{"activation": "tanh_gelu", "norm": "layernorm", "norm_place": "pre", "norm_eps": 1e-06, "positions": "learned", "qk_norm": false, "parallel_block": false, "init_std_up": 0.0442, "lr": 0.00727, "beta1": 0.95, "schedule": "wsd", "decay_shape": "linear", "final_lr_fraction": 0.0, "doc_mask": true}
Each number is 50 + 15 x the weight over its row's rms, rounded and kept within 0 to 99. Layers, rows and columns count from 0. The size before them is the row's rms in percent of the matrix's.

# up: layer 4 MLP up, 512x128, rms 0.176, rows 157-209, columns 0-63
# down: layer 4 MLP down (transposed), 512x128, rms 0.176, rows 157-208, columns 0-63
up157 099:27 47 30 59 43 41 36 23 45 60 27 51 69 48 40 26 85 48 52 55 74 45 54 39 79 42 50 53 23 73 53 56 30 62 38 30 54 49 38 55 60 72 31 30 28 61 64 58 56 39 57 45 53 32 37 47 52 34 48 81 38 36 67 47
down157 099:32 62 74 74 50 35 73 40 30 64 34 40 45 34 41 57 50 41 43 47 40 73 58 59 59 75 52 36 54 75 74 68 30 59 58 37 41 62 19 67 55 24 33 50 53 45 53 36 52 73 75 47 66 80 47 64 31 62 50 23 45 45 52 60
up158 094:39 43 62 41 51 42 46 51 44 63 60 05 40 43 63 36 68 58 15 67 33 66 48 59 67 53 66 65 52 59 44 33 51 79 69 43 69 36 41 67 66 56 58 44 58 15 53 58 46 72 38 56 40 47 27 53 47 33 45 38 64 75 19 46
down158 094:35 76 43 27 59 42 70 64 51 68 69 83 55 57 44 76 22 53 65 31 62 29 69 43 37 47 46 38 46 60 33 74 51 41 27 59 28 61 45 31 52 65 39 18 69 48 56 53 62 19 17 70 63 41 56 66 33 75 41 49 56 46 67 50
up159 093:48 70 18 55 64 66 63 41 58 32 30 74 54 78 43 75 37 57 52 20 50 71 35 50 49 63 55 67 41 66 90 38 55 73 64 40 41 47 43 62 46 39 35 35 53 31 45 21 32 45 20 55 53 53 35 44 39 51 43 19 27 42 56 44
down159 099:55 32 94 59 35 67 52 76 49 70 30 49 46 47 53 17 32 58 49 36 48 63 76 55 75 82 35 70 39 31 55 52 60 42 52 68 46 59 55 67 79 35 73 49 30 69 57 63 53 42 67 48 52 78 75 52 62 36 67 67 51 43 46 58
up160 099:45 52 55 36 03 43 74 38 38 50 55 49 41 45 39 06 45 62 43 69 31 87 28 36 18 69 37 62 45 59 61 62 34 59 35 46 46 48 44 60 53 53 64 95 23 62 52 39 51 57 54 49 58 74 40 47 22 55 62 49 38 51 64 40
down160 107:38 58 39 38 65 25 76 73 55 47 55 56 73 39 64 49 61 15 43 68 58 62 45 38 41 55 61 40 36 48 24 30 15 22 50 36 42 53 40 43 51 53 33 67 85 49 36 80 42 38 55 75 43 45 44 70 25 33 61 53 50 58 65 41
up161 100:32 39 46 36 78 58 53 14 38 33 83 72 54 57 46 53 63 32 52 49 46 22 25 36 41 42 49 60 36 49 25 50 49 61 75 56 61 64 39 54 51 32 51 28 43 49 44 33 54 66 30 63 48 38 37 37 51 54 45 34 64 50 33 85
down161 101:62 56 70 54 37 40 33 51 69 62 33 31 36 30 28 32 37 61 54 44 86 79 49 74 37 42 53 38 73 51 36 29 79 44 46 60 46 52 29 72 55 41 60 61 55 38 49 67 57 42 56 46 64 53 40 52 57 38 62 67 69 20 60 55
up162 083:53 32 68 44 28 24 53 67 25 67 26 54 54 61 34 68 63 51 45 40 81 46 56 62 41 55 16 55 27 34 51 51 25 52 31 28 58 65 59 51 53 57 54 75 59 15 45 49 17 32 54 62 39 21 65 44 38 45 34 30 73 41 43 29
down162 085:77 54 29 49 46 82 55 60 21 53 50 47 63 57 48 44 43 47 38 24 34 40 52 26 47 63 54 83 69 51 60 69 58 24 31 67 38 40 33 69 35 58 65 32 47 38 66 21 37 36 56 47 43 29 27 55 37 54 59 44 49 53 36 71
up163 104:42 53 34 08 44 61 74 22 60 57 26 29 48 57 49 61 51 54 51 65 53 51 61 71 36 75 46 56 53 71 74 53 27 42 52 60 17 20 48 60 55 33 38 56 74 41 45 68 60 59 76 42 56 39 55 56 54 54 55 42 66 61 31 45
down163 102:42 55 54 44 60 69 53 46 75 59 38 42 68 43 53 64 57 72 53 67 47 51 46 52 63 51 53 67 44 52 63 36 52 37 53 49 48 31 49 42 38 71 47 77 38 54 40 47 09 37 37 44 49 60 32 22 55 54 78 71 43 68 48 48
up164 098:60 55 40 27 39 54 60 40 47 80 38 56 51 52 54 34 36 54 83 46 71 52 48 16 47 55 59 59 55 80 44 45 74 67 55 51 25 37 80 40 41 42 65 35 58 60 51 56 56 32 40 37 20 51 68 51 49 41 27 44 41 56 47 59
down164 083:30 65 43 29 60 46 52 56 57 60 74 36 49 58 42 24 78 51 34 53 37 61 62 63 36 34 66 65 52 57 39 39 39 68 18 60 40 61 44 63 37 14 68 64 36 46 48 32 55 60 74 34 48 22 59 99 50 52 41 57 57 49 56 25
up165 097:57 31 56 64 68 60 51 61 04 66 46 55 82 48 34 43 63 52 28 60 68 16 57 29 38 37 57 74 50 38 47 58 55 42 66 57 51 65 52 30 32 34 58 40 24 70 51 85 61 39 46 36 38 25 48 50 37 53 72 63 55 45 38 47
down165 080:75 60 73 47 31 39 42 42 57 54 52 30 59 53 56 75 53 45 61 58 54 62 50 76 61 56 64 71 29 64 41 31 84 63 56 39 43 59 33 62 81 49 66 72 57 44 57 64 59 43 68 63 33 59 47 34 76 66 74 48 56 39 52 46
up166 104:37 64 35 54 62 50 20 50 57 39 46 44 50 62 32 71 37 40 68 56 58 33 37 61 57 27 36 61 45 45 61 34 64 69 40 76 59 68 51 10 49 38 63 68 37 32 39 56 32 68 79 19 64 57 69 46 82 33 50 36 56 42 52 67
down166 109:38 61 52 48 63 50 33 66 42 52 39 65 57 69 54 59 32 65 36 51 54 63 39 43 35 66 51 43 82 50 70 77 34 54 55 34 24 51 70 44 44 50 47 39 51 51 76 45 37 19 24 64 66 45 63 39 44 37 49 34 59 94 35 29
up167 102:71 25 47 34 57 35 72 32 43 46 20 45 28 63 21 53 78 47 76 50 78 68 60 52 81 36 58 47 51 63 68 38 37 48 46 41 57 44 49 42 16 63 45 67 35 35 40 71 57 35 56 51 17 44 55 29 40 48 52 63 61 55 32 59
down167 104:55 42 67 52 42 54 42 66 78 49 39 46 09 48 76 57 44 57 39 30 24 42 48 58 52 59 87 67 62 25 68 25 80 35 43 37 70 56 64 31 68 33 41 61 59 54 46 48 34 72 50 52 44 15 29 50 64 61 63 42 39 47 38 57
up168 112:78 57 65 20 41 28 14 42 59 49 50 66 65 50 45 76 38 66 63 51 52 51 64 30 44 47 38 25 41 71 48 49 41 40 33 52 41 53 56 51 21 37 32 34 54 43 62 54 58 62 51 55 51 46 36 45 44 87 51 67 39 71 59 27
down168 106:70 33 78 57 50 52 85 58 54 54 53 44 32 66 62 60 41 75 64 44 72 51 44 82 61 98 44 54 49 46 70 40 49 56 61 35 46 64 40 54 50 31 76 44 47 44 61 42 87 42 39 58 50 32 44 38 46 56 49 50 56 38 50 49
up169 099:45 47 62 40 55 33 65 48 43 32 63 58 33 35 23 54 51 55 58 68 61 50 56 28 36 63 55 40 52 70 55 39 54 89 47 52 65 65 48 54 52 63 76 11 66 42 51 15 76 73 48 49 51 58 48 39 45 48 61 72 56 58 42 42
down169 104:59 51 59 49 61 45 44 28 69 40 51 89 60 51 69 44 64 37 14 60 43 55 37 65 65 35 32 49 38 64 46 58 70 50 49 46 44 28 38 53 57 52 34 40 51 67 11 48 57 44 46 39 54 58 49 19 27 51 49 67 61 61 30 52
up170 098:34 74 30 67 58 46 71 37 31 52 52 62 53 47 31 56 63 72 59 61 55 35 51 37 50 33 43 54 64 55 62 65 72 56 42 47 66 45 59 60 48 36 56 20 30 17 06 41 73 79 41 62 26 54 67 32 36 44 60 16 26 48 76 46
down170 096:45 38 55 69 67 61 24 34 40 77 61 50 22 53 71 48 52 69 33 33 46 45 48 61 48 48 78 68 36 53 34 69 21 58 50 74 54 70 34 54 59 51 59 40 39 56 51 67 57 37 47 22 62 41 44 41 70 60 66 46 35 57 42 55
up171 099:67 65 48 33 57 53 53 45 44 54 35 31 57 63 39 60 34 57 48 37 66 77 57 41 56 53 53 00 29 31 71 80 65 59 58 49 57 75 59 23 55 54 37 53 36 36 66 46 84 37 62 62 48 51 38 60 52 14 57 49 42 42 59 54
down171 108:25 57 50 53 50 42 43 63 69 29 26 75 60 19 59 42 65 50 37 50 66 29 56 64 36 55 57 47 33 57 46 51 52 21 51 59 42 55 77 30 70 29 51 68 54 41 48 41 22 42 75 70 65 49 59 54 60 39 51 31 69 51 62 71
up172 112:40 82 52 36 70 43 34 45 39 76 45 62 73 37 59 64 73 47 30 34 41 31 42 61 68 32 34 70 49 44 39 39 39 81 48 63 52 44 88 42 38 29 60 72 45 28 44 11 99 47 47 36 39 60 62 69 61 44 47 47 51 20 39 31
down172 114:78 53 50 74 56 68 61 47 68 47 65 46 39 48 45 48 70 67 40 39 53 24 38 31 25 61 42 62 19 51 51 42 69 48 68 65 68 53 56 65 77 45 35 45 53 61 54 61 58 83 50 40 45 36 32 19 63 37 58 51 22 46 48 36
up173 094:30 72 27 48 34 37 60 49 29 45 64 67 28 69 36 65 45 53 57 34 50 23 60 47 56 18 40 42 52 48 34 41 27 40 46 33 64 73 42 67 50 42 29 58 61 63 34 70 18 51 45 38 35 27 50 73 37 60 43 68 58 59 64 48
down173 098:52 42 44 53 53 63 44 67 48 62 47 55 31 30 69 49 61 61 58 35 57 53 46 40 48 54 38 53 58 34 64 41 52 10 27 50 70 48 67 23 82 60 69 65 73 54 67 56 75 49 52 42 33 63 54 47 50 56 24 52 45 58 64 42
up174 087:17 68 52 55 15 55 42 61 51 22 50 42 57 45 49 59 54 47 35 42 58 61 43 42 27 20 71 67 45 51 30 37 55 42 76 25 44 49 57 78 53 41 59 62 30 64 42 29 33 49 40 35 40 61 42 06 42 38 40 41 71 61 43 57
down174 088:28 42 33 86 60 17 29 27 29 44 63 55 60 60 67 58 59 68 54 39 47 44 54 43 35 43 42 41 52 51 70 48 39 40 41 29 46 38 19 47 63 23 52 33 70 50 78 31 43 47 72 48 26 41 35 74 34 67 37 77 39 39 53 48
up175 095:59 51 64 56 49 16 47 54 37 76 56 47 49 47 40 51 14 34 73 68 45 41 40 63 49 49 63 57 55 36 66 68 36 52 81 54 35 48 43 26 62 55 34 59 25 52 85 47 40 71 65 56 49 52 56 42 42 50 47 26 27 49 51 46
down175 097:74 66 50 42 36 76 38 43 58 52 46 58 64 65 42 77 53 38 29 44 49 62 39 53 55 79 39 67 68 48 57 65 48 55 77 33 57 50 45 59 64 68 48 27 61 46 45 57 52 47 59 59 50 39 83 73 37 48 53 45 43 72 35 63
up176 107:49 35 62 69 81 75 54 58 65 55 84 43 36 71 31 55 49 53 45 51 31 71 45 54 37 31 20 31 69 62 36 44 44 39 35 49 58 45 24 61 29 30 39 61 53 46 57 60 63 40 45 33 51 60 60 60 70 60 31 67 50 49 45 33
down176 105:44 63 54 68 72 36 46 17 57 71 28 69 33 53 65 04 78 62 38 63 78 49 31 53 54 75 20 66 46 52 48 22 43 52 41 50 68 82 45 55 47 58 52 45 35 71 39 82 25 44 38 43 51 63 42 63 37 53 40 32 49 43 66 41
up177 101:42 45 60 47 49 47 67 35 37 59 40 74 44 35 32 63 44 13 70 32 59 65 69 45 43 40 67 32 72 58 51 34 47 64 74 80 62 50 48 24 45 47 70 64 28 53 41 46 55 52 47 20 34 59 39 42 46 41 71 63 40 42 36 68
down177 102:53 17 48 46 48 25 48 53 63 31 70 47 68 46 75 51 45 42 38 26 69 33 58 58 58 64 36 50 52 24 89 43 20 27 28 58 59 72 60 59 39 40 39 47 52 53 35 70 51 44 39 37 48 53 37 63 46 55 55 64 52 63 56 52
up178 103:46 44 61 57 62 36 81 44 27 42 63 29 58 43 46 81 42 73 77 38 26 43 47 43 36 62 42 38 42 52 30 34 41 47 40 46 51 45 55 65 69 51 42 57 52 70 57 80 48 59 49 42 33 21 76 71 22 49 65 48 58 44 37 18
down178 100:38 56 47 44 72 65 70 80 24 70 50 76 36 50 34 59 37 25 52 61 66 51 48 56 50 52 49 61 42 81 81 52 49 41 73 79 75 64 52 48 52 41 00 40 36 47 43 52 61 53 49 46 49 55 60 46 13 86 43 57 51 48 65 59
up179 099:47 51 42 73 42 48 31 73 51 29 54 63 29 61 36 54 53 56 37 54 39 37 45 59 44 42 86 49 56 35 37 36 29 70 52 41 31 48 49 56 40 81 57 50 15 67 48 30 49 68 27 70 36 54 70 29 63 43 56 59 60 47 44 42
down179 099:41 59 60 38 53 64 30 55 71 60 31 77 61 29 50 61 61 54 64 71 58 74 44 40 67 58 63 26 45 64 39 54 59 46 24 51 48 54 54 10 49 49 41 12 59 64 68 55 47 41 46 48 37 26 38 74 27 51 31 35 64 34 53 60
up180 095:68 74 53 08 25 46 37 40 51 44 28 65 34 59 58 49 38 69 76 54 28 38 63 46 37 38 82 49 52 41 49 36 46 36 47 62 24 38 38 52 63 41 34 15 28 42 65 30 40 22 29 57 44 40 53 31 59 54 55 43 49 45 64 31
down180 092:74 48 38 14 61 25 67 51 34 41 53 86 55 21 29 41 49 50 67 40 58 46 65 69 41 63 64 39 43 41 13 49 46 47 68 41 36 52 21 75 79 59 60 80 35 38 26 49 38 59 44 67 55 80 42 80 38 56 51 56 48 51 58 63
up181 084:36 49 36 48 47 65 53 39 10 80 55 53 29 49 53 46 68 61 63 62 51 28 58 64 57 53 45 53 35 86 36 50 51 60 39 29 70 49 59 58 71 11 34 54 67 48 46 45 29 60 58 68 58 52 33 52 34 58 55 35 36 38 53 48
down181 091:39 54 78 18 38 43 36 39 52 67 34 43 31 59 46 53 59 31 44 50 53 43 63 66 49 59 25 63 70 43 67 41 53 60 32 52 29 43 37 41 54 40 52 32 62 75 39 44 59 42 56 49 87 34 39 39 33 37 72 59 36 56 33 52
up182 106:28 70 40 58 52 40 68 48 43 64 52 50 69 55 49 33 67 50 46 75 48 30 66 19 64 41 24 36 44 81 37 20 53 58 61 37 53 37 49 50 62 56 65 50 30 28 70 59 61 81 71 57 15 47 59 68 54 49 44 71 54 73 46 39
down182 109:83 45 63 43 61 60 48 61 50 34 37 46 37 41 42 47 65 17 52 53 38 38 72 38 49 42 46 45 09 43 68 35 76 60 39 78 62 36 26 25 76 43 70 61 53 39 87 38 52 29 53 49 75 43 37 31 21 53 60 59 38 45 53 58
up183 090:19 76 51 56 15 41 38 41 54 81 56 54 34 60 49 39 50 65 36 30 32 37 52 34 36 55 47 52 48 50 67 57 45 46 42 19 65 27 56 71 45 25 57 59 81 76 34 47 43 45 56 65 59 33 33 32 61 62 71 60 51 41 64 53
down183 106:58 60 00 57 33 43 45 40 60 47 94 40 26 55 61 34 50 51 47 40 35 40 37 58 28 42 56 62 39 49 43 58 58 39 40 50 63 24 54 61 55 56 58 73 55 72 46 43 21 42 74 34 74 41 43 55 48 60 66 54 63 46 60 71
up184 094:68 54 41 55 56 61 66 32 44 53 50 49 36 14 49 61 34 48 38 43 38 72 62 33 67 38 63 65 23 53 54 51 53 71 49 61 50 22 60 49 26 39 45 23 41 38 39 35 77 47 46 41 73 37 20 21 64 41 48 43 47 32 33 25
down184 097:30 46 49 35 41 72 41 47 51 49 54 47 37 61 63 53 46 51 56 37 24 58 34 44 45 37 54 36 47 27 31 69 31 68 32 61 42 45 49 58 62 51 39 81 59 50 51 40 23 53 43 40 32 36 72 54 67 48 48 75 54 22 49 31
up185 106:48 35 68 55 50 63 67 28 84 60 64 69 68 26 42 60 34 13 35 64 56 97 50 40 34 58 63 37 33 40 46 26 48 59 58 76 61 61 38 47 61 38 39 52 42 20 35 81 78 77 44 32 18 61 61 28 84 28 45 58 59 33 51 45
down185 111:73 35 84 46 62 55 68 59 40 50 44 52 46 43 43 43 41 56 57 36 60 45 48 55 34 36 44 36 24 47 75 63 63 42 76 58 75 91 36 45 58 66 53 58 31 32 47 37 52 28 60 39 44 39 70 53 36 48 67 57 38 99 54 52
up186 091:46 34 43 53 39 61 63 36 44 53 63 41 59 50 56 55 66 51 54 34 87 55 41 39 48 69 28 48 31 37 84 44 35 60 34 53 51 38 65 72 29 61 25 56 30 54 40 69 64 44 23 53 44 32 54 60 27 49 64 35 50 48 51 50
down186 097:29 79 21 33 46 51 53 45 54 44 32 38 39 34 47 53 47 30 64 61 54 18 77 53 47 52 52 37 29 43 49 36 70 72 37 47 57 45 59 61 45 26 42 50 80 47 27 47 73 58 66 57 46 29 53 45 56 64 64 45 45 60 33 60
up187 092:34 42 00 62 52 52 39 68 33 54 71 49 55 47 27 52 28 45 38 71 32 70 51 26 38 48 20 51 44 34 53 27 41 55 72 58 66 42 52 46 57 21 61 52 62 46 54 16 53 50 48 58 50 30 52 71 30 59 47 57 68 57 57 20
down187 096:72 62 60 70 47 57 16 56 61 62 53 65 36 59 58 29 27 57 63 42 36 45 28 53 64 56 56 37 45 66 43 81 49 62 40 54 56 25 65 38 53 57 46 86 36 36 57 63 22 59 77 46 31 68 46 33 82 76 43 30 47 61 44 49
up188 104:39 74 66 51 53 49 49 33 27 48 64 76 36 52 55 48 38 15 48 44 54 83 44 25 30 44 71 54 62 45 55 53 74 56 26 77 42 51 49 48 45 61 56 61 69 27 28 62 36 27 62 57 54 44 63 39 37 34 50 59 32 32 51 28
down188 091:49 54 47 34 34 56 64 70 39 58 48 48 39 44 51 45 31 18 63 46 52 41 33 44 34 56 70 55 60 55 82 63 51 53 57 45 67 62 16 40 39 31 41 46 67 39 48 55 58 27 53 63 34 33 49 41 56 40 53 32 74 59 32 09
up189 087:54 61 33 37 48 40 62 85 57 58 41 56 50 51 62 56 48 53 56 25 28 49 33 27 42 66 83 25 55 65 66 57 47 49 29 82 68 57 53 50 06 29 54 43 63 35 15 49 65 70 34 54 63 52 66 47 77 47 78 61 24 51 51 58
down189 077:56 69 33 50 32 59 53 53 24 63 74 25 47 45 58 36 42 49 71 75 43 50 67 60 63 32 69 60 29 73 64 36 59 61 56 51 41 59 44 57 47 35 72 46 51 62 40 23 60 39 55 68 35 38 32 50 74 37 50 47 31 27 59 45
up190 110:49 71 45 40 56 46 33 27 60 38 60 64 71 71 32 17 46 66 72 84 57 43 73 57 51 46 67 40 72 35 66 35 46 24 75 43 51 40 65 55 46 24 30 54 57 42 43 77 38 48 59 57 23 34 54 38 43 87 72 77 33 30 69 55
down190 104:17 83 62 72 45 51 40 40 85 42 70 24 52 52 42 52 55 34 64 69 35 50 51 55 67 83 49 55 42 31 32 45 67 48 79 50 22 31 71 48 45 61 41 63 37 59 55 66 64 55 63 49 45 59 84 63 62 51 57 60 68 43 63 52
up191 107:45 72 44 45 62 33 53 76 51 51 54 50 50 53 46 25 43 21 38 72 62 38 45 50 67 27 40 30 58 57 53 67 30 42 71 40 53 47 55 63 49 49 46 47 72 36 48 50 50 53 48 70 42 64 81 44 33 65 41 52 47 51 73 54
down191 112:30 56 56 46 66 70 45 53 49 66 35 56 61 54 26 70 48 39 39 50 40 47 47 49 42 55 73 68 42 61 25 47 27 49 53 57 60 58 55 61 62 08 80 36 33 41 68 46 58 55 64 60 47 73 57 18 43 44 51 45 60 32 37 65
up192 101:23 21 52 60 68 22 62 51 36 58 80 47 31 46 45 38 61 44 47 54 65 36 39 60 55 58 64 22 66 48 61 35 39 65 56 36 52 68 47 36 52 40 55 59 55 34 35 81 48 31 59 51 34 64 23 75 59 60 31 55 50 51 42 10
down192 097:58 45 29 86 63 66 34 29 32 38 45 52 54 53 61 56 52 42 34 48 73 71 30 59 46 25 61 48 54 37 31 39 33 77 42 53 35 54 43 65 72 26 52 56 50 65 55 44 51 50 52 40 50 39 80 51 59 77 46 58 32 39 81 88
up193 103:33 45 32 46 41 37 67 63 37 87 64 43 43 44 43 63 48 38 42 49 70 26 61 43 57 39 29 54 60 55 44 46 70 06 46 61 67 42 53 50 34 41 34 60 59 45 57 37 35 25 56 17 65 63 40 51 22 69 59 33 42 65 43 37
down193 096:74 23 47 84 37 51 77 73 68 56 69 42 56 44 46 73 42 46 70 51 44 45 64 59 54 29 48 44 53 47 45 60 29 37 44 35 58 46 70 65 62 54 49 43 18 53 60 50 61 70 58 45 40 29 47 35 80 47 41 45 39 52 59 81
up194 096:30 40 78 61 66 53 61 49 49 46 14 42 29 60 37 29 53 28 41 52 43 71 39 59 57 20 56 60 39 67 40 44 64 50 29 35 74 54 48 57 52 51 56 39 36 39 33 32 79 46 16 26 22 52 35 41 41 57 88 50 55 42 59 71
down194 091:17 57 68 40 38 47 29 71 39 38 54 45 64 41 71 70 73 42 59 60 37 81 54 48 24 49 50 34 40 38 23 52 45 68 22 70 52 38 67 35 49 53 23 56 25 46 59 26 44 52 61 59 47 41 64 56 65 44 65 56 42 52 58 41
up195 106:35 46 19 52 28 54 50 59 52 62 47 50 64 32 42 89 44 25 55 45 47 37 45 45 25 29 51 59 78 37 25 47 54 57 43 55 82 48 45 73 53 63 31 31 40 37 61 10 20 71 45 56 50 56 37 40 43 65 33 65 39 69 61 61
down195 096:62 41 53 46 35 84 32 44 74 44 82 53 37 33 71 44 53 68 28 39 45 47 78 60 54 52 43 62 56 61 45 70 61 41 49 45 78 77 45 37 82 56 36 60 48 49 59 50 41 83 69 32 46 57 48 65 31 62 44 28 26 57 68 52
up196 097:55 35 51 61 15 63 30 46 82 48 61 25 69 18 57 30 39 43 51 73 56 45 73 57 68 29 23 53 68 80 53 63 44 88 57 33 44 58 67 52 39 32 42 49 57 53 21 52 48 71 65 72 49 32 36 49 44 41 51 62 48 45 70 53
down196 098:36 46 48 36 30 57 74 45 51 20 00 70 39 62 41 51 34 81 40 51 42 47 59 59 58 62 56 64 76 59 85 39 61 59 45 66 44 50 41 57 45 34 52 56 63 47 51 33 48 57 68 56 41 27 33 46 23 78 28 36 51 58 54 43
up197 113:59 38 46 50 52 51 75 63 47 75 59 47 71 54 36 56 58 62 76 76 61 46 45 41 53 60 37 37 48 26 23 48 41 36 58 61 31 00 76 36 39 42 20 23 56 61 52 44 34 28 61 53 55 42 28 62 73 21 48 44 29 54 50 34
down197 107:42 50 51 44 15 42 26 74 52 22 64 72 74 70 81 54 57 37 51 58 51 38 58 72 74 52 57 66 45 52 57 46 34 72 76 46 25 40 60 36 42 50 52 62 36 66 40 43 64 63 46 41 32 32 60 68 35 48 54 63 76 43 60 83
up198 095:43 40 53 40 45 34 70 33 45 33 65 35 36 71 58 26 57 44 68 47 43 39 53 55 67 34 30 63 60 60 50 38 75 52 56 52 76 12 63 65 36 65 70 36 44 38 57 62 40 40 64 50 38 40 61 26 25 26 43 45 59 38 58 47
down198 095:44 63 31 62 58 45 30 46 41 45 44 60 62 63 75 32 50 47 31 47 41 66 51 47 41 60 43 44 38 29 70 10 13 50 72 42 55 65 42 38 56 43 60 64 18 57 45 49 58 31 53 58 63 78 42 55 20 57 54 56 61 67 42 50
up199 093:26 30 50 42 38 59 65 57 58 61 85 54 58 49 31 49 49 59 63 58 52 52 58 36 56 27 55 61 61 32 70 50 55 61 63 32 51 28 38 61 26 45 65 52 49 30 47 51 50 65 59 53 14 45 61 58 74 72 57 40 48 55 29 32
down199 089:59 53 63 29 79 23 58 46 72 50 54 69 50 59 37 60 55 38 52 56 43 54 23 71 60 45 41 41 32 50 39 83 52 68 47 53 63 31 44 49 52 60 72 42 73 61 58 58 49 66 70 54 76 59 44 42 70 43 73 61 55 72 47 41
up200 112:48 51 35 53 48 47 51 63 57 70 43 42 26 60 43 80 22 71 34 56 54 44 49 48 76 45 45 59 67 62 17 40 82 60 37 38 67 54 67 53 25 45 30 42 41 45 23 61 07 66 57 45 42 30 54 38 54 35 46 53 54 44 62 54
down200 110:49 55 79 59 72 54 66 48 46 47 26 97 10 53 67 47 50 54 52 42 69 55 70 53 47 53 42 66 53 60 44 61 54 67 36 71 59 45 39 62 51 70 57 43 70 35 51 58 50 36 45 47 55 35 32 25 51 41 37 36 40 35 35 82
up201 102:41 49 28 65 43 42 31 61 65 47 65 46 58 49 59 77 73 51 53 55 50 51 56 66 49 41 62 36 57 45 31 51 47 45 64 30 80 34 42 62 70 63 37 65 30 61 31 53 51 65 52 62 44 51 14 45 40 49 44 45 41 48 64 45
down201 101:37 56 28 59 68 60 45 53 34 55 71 49 23 51 52 45 70 43 25 60 54 48 65 56 74 51 50 70 56 46 28 56 47 48 31 55 49 57 64 34 65 26 72 64 75 24 17 33 43 55 34 48 34 55 65 63 61 69 65 51 77 69 48 73
up202 103:53 53 24 24 59 60 62 49 65 54 45 52 30 50 47 55 45 30 53 63 54 24 48 38 44 49 42 37 42 41 68 28 41 60 67 38 41 62 44 52 35 24 79 45 48 39 14 64 27 64 64 43 60 35 34 75 38 68 57 50 76 56 82 55
down202 112:77 50 71 36 49 21 42 31 40 51 56 59 49 75 59 52 16 49 71 48 47 56 46 58 07 67 63 22 37 33 59 55 43 43 59 41 61 44 33 25 52 54 73 77 44 57 33 50 65 60 46 45 55 37 59 46 33 51 66 59 31 73 64 51
up203 103:31 66 52 59 54 44 28 30 64 59 72 59 75 52 62 45 68 71 61 41 57 35 33 45 39 50 32 54 48 54 40 34 67 48 31 48 50 43 44 45 33 46 36 54 08 66 16 16 41 41 27 37 52 55 67 74 37 69 47 52 49 75 41 51
down203 094:24 55 58 37 53 19 60 53 54 44 46 34 39 38 50 53 32 63 55 52 33 34 74 29 41 39 52 65 52 50 58 57 29 69 25 51 32 52 44 46 71 72 42 57 60 30 68 17 57 66 25 33 60 36 04 68 53 12 33 30 50 49 37 39
up204 095:71 60 50 37 56 32 61 39 58 59 11 33 75 60 53 53 25 21 43 79 67 45 49 62 32 43 20 46 48 80 50 34 52 53 53 32 54 31 35 56 57 74 78 53 53 38 38 56 71 49 68 73 27 52 55 41 39 61 78 33 47 51 66 62
down204 098:59 40 74 60 18 71 60 33 46 24 63 31 38 46 71 42 39 29 61 44 51 58 58 71 62 31 59 66 73 68 57 43 36 35 48 38 19 48 67 59 45 48 44 44 48 51 50 43 53 62 60 61 36 48 60 34 63 44 57 32 47 54 30 48
up205 094:40 53 65 78 60 42 38 35 60 50 59 52 39 54 31 51 78 61 50 45 39 59 17 38 66 52 80 18 35 47 40 47 59 73 44 77 60 45 70 22 53 27 48 62 08 77 47 46 48 43 76 53 16 42 38 48 50 50 49 52 80 37 32 72
down205 086:56 26 29 60 54 62 23 36 28 49 64 41 42 45 48 70 43 53 36 65 59 47 83 58 76 48 61 53 75 37 53 66 45 61 53 50 49 76 43 44 35 30 53 43 42 52 71 32 67 63 59 57 55 18 56 65 62 53 53 78 60 62 20 62
up206 106:14 61 70 33 43 79 46 59 44 41 40 56 74 38 46 50 63 54 43 47 57 50 44 52 48 51 59 54 63 36 60 51 61 48 24 35 28 41 66 39 47 54 47 65 70 50 58 69 69 51 93 66 38 19 71 68 69 65 82 72 41 52 59 58
down206 101:28 48 57 57 53 57 30 18 55 25 46 52 59 54 38 40 62 05 57 37 50 67 57 66 63 53 54 49 66 28 40 60 48 15 56 45 72 42 25 51 49 48 55 37 33 58 52 70 61 16 62 17 58 51 25 40 55 59 44 61 38 47 54 46
up207 101:55 63 59 62 45 65 43 61 46 41 49 56 42 56 58 37 70 62 65 76 43 46 65 31 50 44 31 57 70 78 57 38 42 43 52 47 65 66 52 53 35 71 35 17 53 79 35 59 32 62 48 62 77 33 67 38 67 64 31 61 38 13 29 43
down207 099:85 20 20 31 50 39 50 56 54 56 78 30 50 49 38 44 57 33 43 66 43 53 54 57 63 68 41 37 42 55 57 45 42 63 45 67 37 63 25 58 47 41 56 66 28 24 70 35 23 63 41 58 31 53 43 48 72 15 72 48 65 59 46 54
up208 102:70 44 51 55 47 64 37 62 31 49 47 45 54 42 67 51 74 63 75 51 29 59 78 60 69 32 34 49 41 38 33 32 38 37 55 38 52 62 32 68 52 49 42 35 41 42 75 67 62 25 35 29 20 69 24 74 47 72 54 51 31 76 68 55
down208 098:48 55 55 46 54 45 39 56 41 56 32 81 44 65 83 44 42 46 53 55 55 15 71 64 53 65 52 44 72 65 47 43 41 49 46 62 66 11 55 39 56 35 37 61 31 53 58 48 43 39 52 72 73 42 30 37 38 37 43 45 74 43 49 46
up209 115:45 40 43 30 46 62 15 55 45 57 45 50 77 37 51 33 61 61 79 50 32 61 13 44 78 39 36 58 42 74 37 37 51 39 85 27 74 43 65 32 64 25 57 24 57 45 33 69 52 19 42 43 23 54 70 51 54 50 42 48 23 57 35 58